Part of a small language model's weights: MLP 512 GELU.
Each number is 200 + 20 x the weight over the matrix's rms, rounded and kept within 0 to 999. Layers, rows and columns count from 0.

# layer 9 MLP down (transposed), 512x128, rms 0.0718, rows 229-254, columns 64-127
183,202,185,190,227,203,206,228,223,188,227,193,189,226,188,210,217,176,233,224,200,201,208,208,282,224,198,206,185,194,192,135,205,180,197,201,184,206,176,210,204,199,208,196,213,190,208,195,152,217,184,185,207,205,188,214,200,192,183,172,201,212,196,165
192,201,164,181,203,196,168,197,208,221,206,218,175,185,226,179,223,206,179,225,185,216,182,192,176,185,221,187,207,177,223,160,165,207,208,228,228,218,219,209,203,169,186,174,230,187,210,169,186,209,206,199,172,215,221,185,188,179,215,180,191,183,199,168
205,200,201,196,225,232,152,213,203,212,197,222,186,198,200,196,195,224,177,198,205,189,207,184,243,199,154,216,241,199,189,219,199,194,222,194,205,194,179,189,194,173,186,213,218,193,170,229,177,206,221,214,210,167,188,204,187,193,224,216,203,193,153,236
232,208,204,220,191,206,182,201,198,197,211,227,206,216,192,216,182,195,183,186,176,201,238,228,211,175,187,200,186,194,219,214,213,133,154,203,174,208,174,178,220,198,169,217,188,170,243,235,175,177,216,192,219,193,171,172,199,268,183,193,214,233,182,206
190,213,218,220,189,169,158,174,214,189,199,202,214,188,206,202,211,185,199,213,194,211,203,200,187,210,179,230,215,188,206,181,167,198,219,200,195,193,238,191,208,200,206,147,168,202,172,197,186,172,192,226,174,191,213,244,198,215,201,179,190,213,216,225
188,152,215,210,235,191,207,223,207,200,215,190,160,229,177,223,168,169,169,186,176,216,206,188,217,224,178,213,225,175,187,221,183,192,227,197,172,199,200,201,207,193,189,206,224,212,203,201,208,185,234,222,193,196,201,219,175,221,210,205,187,201,214,200
192,225,166,216,206,166,176,209,196,201,216,200,200,195,202,193,231,192,210,169,196,195,204,214,176,208,224,199,216,187,234,210,165,235,211,205,208,258,210,214,210,209,184,182,205,196,150,181,213,191,227,194,206,157,210,191,202,190,227,176,232,191,226,234
180,157,205,214,187,185,185,186,195,220,224,164,185,240,204,156,239,205,214,225,210,225,199,206,227,186,217,204,212,185,166,196,213,174,206,209,182,185,186,160,202,205,191,211,225,186,185,226,237,203,219,175,224,191,185,198,224,185,224,155,226,183,221,225
213,138,206,234,214,211,174,204,212,209,180,205,194,200,167,205,189,216,193,209,159,200,199,214,200,232,190,183,197,161,166,224,196,204,235,203,191,189,153,188,188,205,213,197,189,178,214,177,187,206,202,179,187,192,183,222,224,240,205,200,214,191,227,144
189,246,207,220,189,194,214,184,222,195,225,224,207,171,202,204,227,194,202,185,216,199,190,177,200,216,165,182,236,179,207,200,162,190,205,187,233,167,234,183,199,207,179,188,197,207,186,192,228,216,203,206,184,211,226,205,191,236,198,208,214,184,177,212
176,182,210,235,187,194,200,205,200,176,209,152,215,194,198,216,207,189,218,220,221,180,185,202,203,194,196,230,198,207,204,208,169,187,227,209,196,157,186,188,232,187,202,165,197,206,201,181,213,233,218,222,201,241,179,213,207,184,204,212,205,208,206,176
202,198,190,196,212,202,181,207,174,182,200,263,199,173,216,208,204,199,199,191,180,208,210,226,200,199,211,234,178,179,192,190,222,195,202,220,196,204,206,172,181,219,180,216,187,180,228,217,196,208,213,224,183,154,220,214,224,174,170,237,201,206,227,224
172,221,187,217,167,220,208,188,184,198,230,228,181,224,201,189,195,207,201,212,204,202,198,179,217,193,162,167,191,188,209,190,233,170,207,223,198,210,165,192,201,208,229,227,159,170,246,209,195,185,205,220,186,203,192,219,184,172,191,208,199,185,181,193
197,137,207,216,209,194,187,182,203,237,211,183,172,214,210,173,200,221,198,218,179,181,226,196,214,201,198,220,217,214,224,186,186,172,214,179,230,213,165,213,220,191,201,157,210,191,220,202,177,186,219,251,182,178,192,207,188,218,172,170,225,197,224,204
179,224,229,219,167,189,189,176,212,171,242,204,203,173,225,193,198,194,205,180,223,228,234,178,199,217,196,204,183,162,202,189,184,195,205,185,178,160,197,197,213,218,165,235,214,186,214,220,173,206,207,189,234,167,234,219,185,172,222,207,217,176,208,164
202,181,193,184,181,209,198,216,179,158,199,167,201,203,148,187,233,220,211,198,189,185,220,218,236,193,172,188,176,204,231,183,217,161,189,198,195,230,164,192,202,213,195,221,174,199,228,202,192,217,193,208,232,198,219,215,162,201,192,189,206,213,189,191
192,231,146,232,207,211,217,192,237,216,196,171,193,202,166,180,231,173,185,238,175,186,204,212,229,213,201,193,202,197,186,242,186,209,189,173,192,174,192,192,227,215,197,199,223,175,169,212,201,207,193,191,230,216,210,203,208,175,210,186,191,168,206,167
213,190,182,205,195,210,151,211,188,196,191,195,200,212,227,212,203,201,157,219,190,183,213,176,216,188,200,196,221,245,200,213,213,210,197,219,170,184,250,221,165,246,158,179,163,234,184,158,216,198,234,230,198,192,186,210,208,159,167,197,221,219,222,211
196,195,163,213,188,189,186,205,186,175,199,213,200,231,181,193,231,244,222,201,223,211,208,222,243,222,187,190,206,213,186,233,210,196,203,234,169,137,217,198,185,197,192,187,188,224,216,175,221,233,210,216,191,206,210,171,211,226,204,189,174,200,168,184
172,210,208,188,184,164,214,214,204,193,206,208,209,221,211,213,200,168,187,171,184,215,206,223,175,196,204,193,212,235,219,218,184,196,203,206,215,208,214,192,188,180,190,228,181,207,226,202,211,173,243,187,205,195,211,200,194,196,180,195,201,204,188,194
205,162,188,206,235,207,183,248,207,209,206,194,233,224,198,197,228,210,218,205,193,204,200,204,201,232,194,214,228,190,199,246,179,208,202,198,201,174,197,203,225,182,160,218,166,186,212,203,224,233,164,238,188,152,171,196,182,162,188,197,203,228,176,204
181,183,189,215,197,236,206,184,202,201,204,181,196,237,216,181,199,195,183,235,206,189,189,220,233,200,212,203,213,234,187,226,199,199,207,215,181,215,229,232,180,212,189,195,191,224,204,226,211,195,221,179,181,162,193,213,188,205,146,176,189,154,162,190
202,177,190,162,164,219,206,207,194,228,201,166,190,215,220,196,211,214,202,221,202,214,208,194,111,204,215,211,181,191,216,238,202,211,229,204,204,181,217,204,214,185,216,169,191,191,178,183,210,189,196,177,229,217,206,204,157,195,173,216,191,249,192,166
202,223,226,170,184,203,201,170,219,183,221,177,221,239,181,186,217,207,209,195,193,211,182,155,213,223,207,206,233,234,191,218,209,217,203,246,184,169,193,193,177,192,205,192,239,168,156,196,203,179,185,227,185,208,190,214,191,198,179,218,177,146,218,225
184,167,176,213,174,187,206,174,179,185,186,209,199,226,220,161,179,211,205,201,201,150,152,204,181,231,189,203,213,203,210,188,202,202,182,197,223,226,158,231,188,238,199,183,186,201,186,210,235,195,168,180,223,206,206,163,201,251,202,178,202,202,173,209
218,260,208,211,218,194,186,221,190,204,199,156,196,197,218,200,204,193,234,169,221,221,193,179,143,179,174,198,234,229,233,202,166,220,187,212,227,224,210,205,195,205,184,222,200,197,205,187,227,162,214,205,177,218,169,198,220,209,226,212,168,189,180,218
# layer 9 MLP up, 512x128, rms 0.086, rows 230-254, columns 64-127
205,219,226,199,181,227,198,168,208,182,194,193,210,212,192,221,169,201,209,198,223,177,234,234,197,202,181,212,187,196,177,212,227,204,196,199,171,182,153,190,188,202,238,209,224,232,214,248,200,177,193,203,190,206,204,194,223,182,225,224,210,200,184,211
195,232,226,189,170,185,227,190,214,216,209,147,211,180,187,181,216,194,203,184,247,167,212,222,212,203,232,195,187,182,198,188,224,189,180,192,203,224,219,198,194,244,188,197,184,222,223,246,208,209,210,204,173,209,214,183,195,180,190,187,193,186,219,192
206,210,209,197,223,220,207,202,181,205,197,187,178,206,233,168,204,227,229,198,242,215,187,251,203,235,225,191,151,188,186,179,213,224,213,205,201,179,180,218,208,209,210,183,204,255,207,218,193,229,190,165,186,187,204,202,186,158,206,239,202,169,224,188
173,173,184,201,203,237,222,187,202,189,214,182,191,222,183,157,172,213,196,197,208,194,191,227,172,226,207,196,200,199,177,205,220,203,183,209,177,202,172,202,225,212,214,230,168,192,233,211,220,197,192,186,200,184,204,200,197,180,207,206,195,187,199,210
207,226,200,238,175,204,223,184,197,205,159,205,218,170,201,197,215,197,226,201,230,189,202,197,192,231,229,179,180,232,214,165,208,198,176,240,183,216,185,171,173,202,194,209,213,225,193,247,178,206,175,148,193,209,185,170,208,208,218,152,194,199,208,201
174,179,202,202,210,221,219,171,210,201,193,212,235,209,207,212,181,185,219,209,218,206,213,226,195,202,162,198,166,187,186,189,243,193,198,166,203,159,191,194,193,217,213,207,168,205,189,195,201,219,194,199,185,256,220,190,185,209,199,216,193,189,188,166
199,214,233,192,241,243,211,240,228,225,171,189,189,174,193,202,179,171,210,213,201,190,227,194,199,225,216,184,181,183,186,205,199,181,214,170,189,177,172,215,217,161,199,200,185,224,190,209,193,206,148,198,180,198,218,178,204,192,212,230,206,215,196,233
189,212,214,180,183,190,237,211,212,238,181,222,225,167,223,178,233,217,194,214,186,217,201,210,180,184,208,215,158,180,207,195,201,190,204,199,191,212,194,192,213,178,201,202,179,241,203,206,202,197,183,188,203,206,181,161,205,202,202,182,190,216,202,235
197,195,185,222,207,196,171,212,204,198,158,203,206,198,199,222,157,210,213,210,179,181,211,205,209,217,200,202,195,190,185,191,210,206,191,241,171,204,207,178,189,204,216,194,197,185,203,238,187,182,184,142,202,223,189,203,246,181,216,198,216,191,188,214
209,203,234,200,201,202,202,212,209,211,193,237,192,193,208,194,198,225,187,184,200,184,227,229,202,199,212,196,173,177,202,204,220,178,184,195,186,194,198,223,167,239,188,236,173,208,230,210,184,190,164,162,178,177,224,202,203,191,238,195,198,171,176,200
223,220,192,209,172,195,208,207,192,211,194,167,233,201,219,183,183,221,200,191,205,215,190,206,200,227,200,185,210,190,200,196,176,226,231,233,164,199,200,198,193,184,213,180,183,220,201,222,178,210,169,224,210,185,170,207,235,200,180,205,202,178,232,193
172,175,190,190,201,224,212,203,190,250,155,220,181,186,220,178,187,197,183,183,245,192,204,228,210,219,216,232,186,192,223,196,163,205,183,215,211,174,168,191,222,233,204,189,245,223,207,220,189,199,245,217,180,239,227,199,210,176,196,191,219,220,210,210
214,225,200,212,163,195,207,216,196,162,204,210,209,208,214,212,194,211,206,194,198,213,201,190,187,199,228,220,183,213,194,172,170,178,192,203,156,202,247,156,216,203,233,218,195,229,209,210,223,229,143,178,234,193,196,187,194,166,186,225,195,159,211,174
183,168,182,182,244,213,217,172,197,217,201,211,183,220,210,212,169,197,229,204,191,217,191,214,195,189,202,212,171,178,183,183,242,202,220,203,216,198,183,204,184,178,171,176,212,192,197,255,251,199,186,158,178,247,176,183,238,203,202,183,226,155,201,218
214,223,241,212,172,216,204,165,217,223,180,214,192,191,197,195,190,197,192,220,225,204,165,184,217,221,228,204,227,185,201,250,193,196,183,211,183,154,182,190,216,201,202,201,212,207,205,245,200,189,241,192,163,199,203,202,227,177,232,191,218,165,197,217
180,181,228,184,205,184,209,203,175,180,203,195,208,224,216,241,205,188,218,184,174,195,235,195,189,199,205,192,195,178,223,217,208,185,202,217,191,214,173,186,147,246,197,226,197,224,231,200,189,188,174,177,189,186,201,204,198,196,194,217,209,195,215,162
164,210,236,224,224,207,222,199,213,207,180,196,191,229,177,178,184,208,180,205,200,197,178,223,188,199,229,201,176,173,236,175,229,182,231,185,201,230,196,184,238,177,258,227,204,172,170,203,195,185,186,191,183,205,215,158,216,193,208,225,211,181,209,220
161,223,232,188,187,215,183,167,209,221,175,238,217,150,217,188,210,146,233,216,210,184,193,158,193,235,222,210,210,178,226,222,190,231,170,220,207,214,173,215,198,205,206,201,214,204,175,219,211,208,220,184,205,210,194,191,209,206,216,191,201,158,224,180
232,191,226,217,234,210,201,175,195,212,170,166,205,182,211,218,197,217,203,214,217,186,223,201,204,208,197,229,211,184,188,210,214,197,244,199,187,181,204,181,207,204,196,179,197,204,196,207,193,201,167,204,202,222,201,166,243,224,216,192,185,192,206,203
197,199,210,240,176,184,211,164,185,185,176,227,191,193,221,207,149,218,190,198,201,198,221,219,181,203,201,161,184,200,183,156,240,205,219,218,214,219,195,202,197,211,250,188,197,250,190,204,185,185,235,171,199,210,211,184,230,218,215,211,216,164,236,224
208,220,195,158,203,191,210,187,205,172,213,183,205,187,218,208,206,147,214,147,166,167,204,185,194,191,151,199,204,191,229,174,193,223,234,214,203,192,200,183,220,206,215,166,220,162,211,193,207,194,195,203,206,210,215,184,214,211,208,237,221,244,199,193
204,211,228,214,222,192,197,178,193,176,160,173,201,171,199,188,202,168,231,185,204,192,186,214,220,205,209,216,190,198,220,166,213,197,166,198,170,203,202,196,210,205,187,206,184,224,214,206,212,206,215,188,173,179,228,170,247,183,210,193,223,180,195,231
181,195,206,193,199,209,219,231,224,198,196,219,250,179,233,234,177,159,227,235,238,137,237,169,190,201,186,195,170,198,187,186,194,176,214,199,215,163,208,205,176,192,184,202,175,190,168,198,202,203,170,169,183,205,231,188,212,211,200,181,213,197,216,166
179,197,239,192,201,225,196,237,212,197,227,203,184,174,217,221,193,184,200,196,198,200,196,209,199,183,244,206,223,207,181,191,173,197,206,245,184,184,228,203,203,195,197,223,196,185,228,223,225,172,197,179,177,183,225,203,192,166,201,225,244,251,206,195
190,220,168,189,239,213,248,206,214,214,218,254,173,196,184,231,181,178,180,192,175,154,190,220,208,198,216,224,199,201,158,197,193,196,209,253,175,171,195,211,195,215,226,205,213,213,178,235,188,222,181,208,211,221,190,205,224,201,183,191,202,195,214,220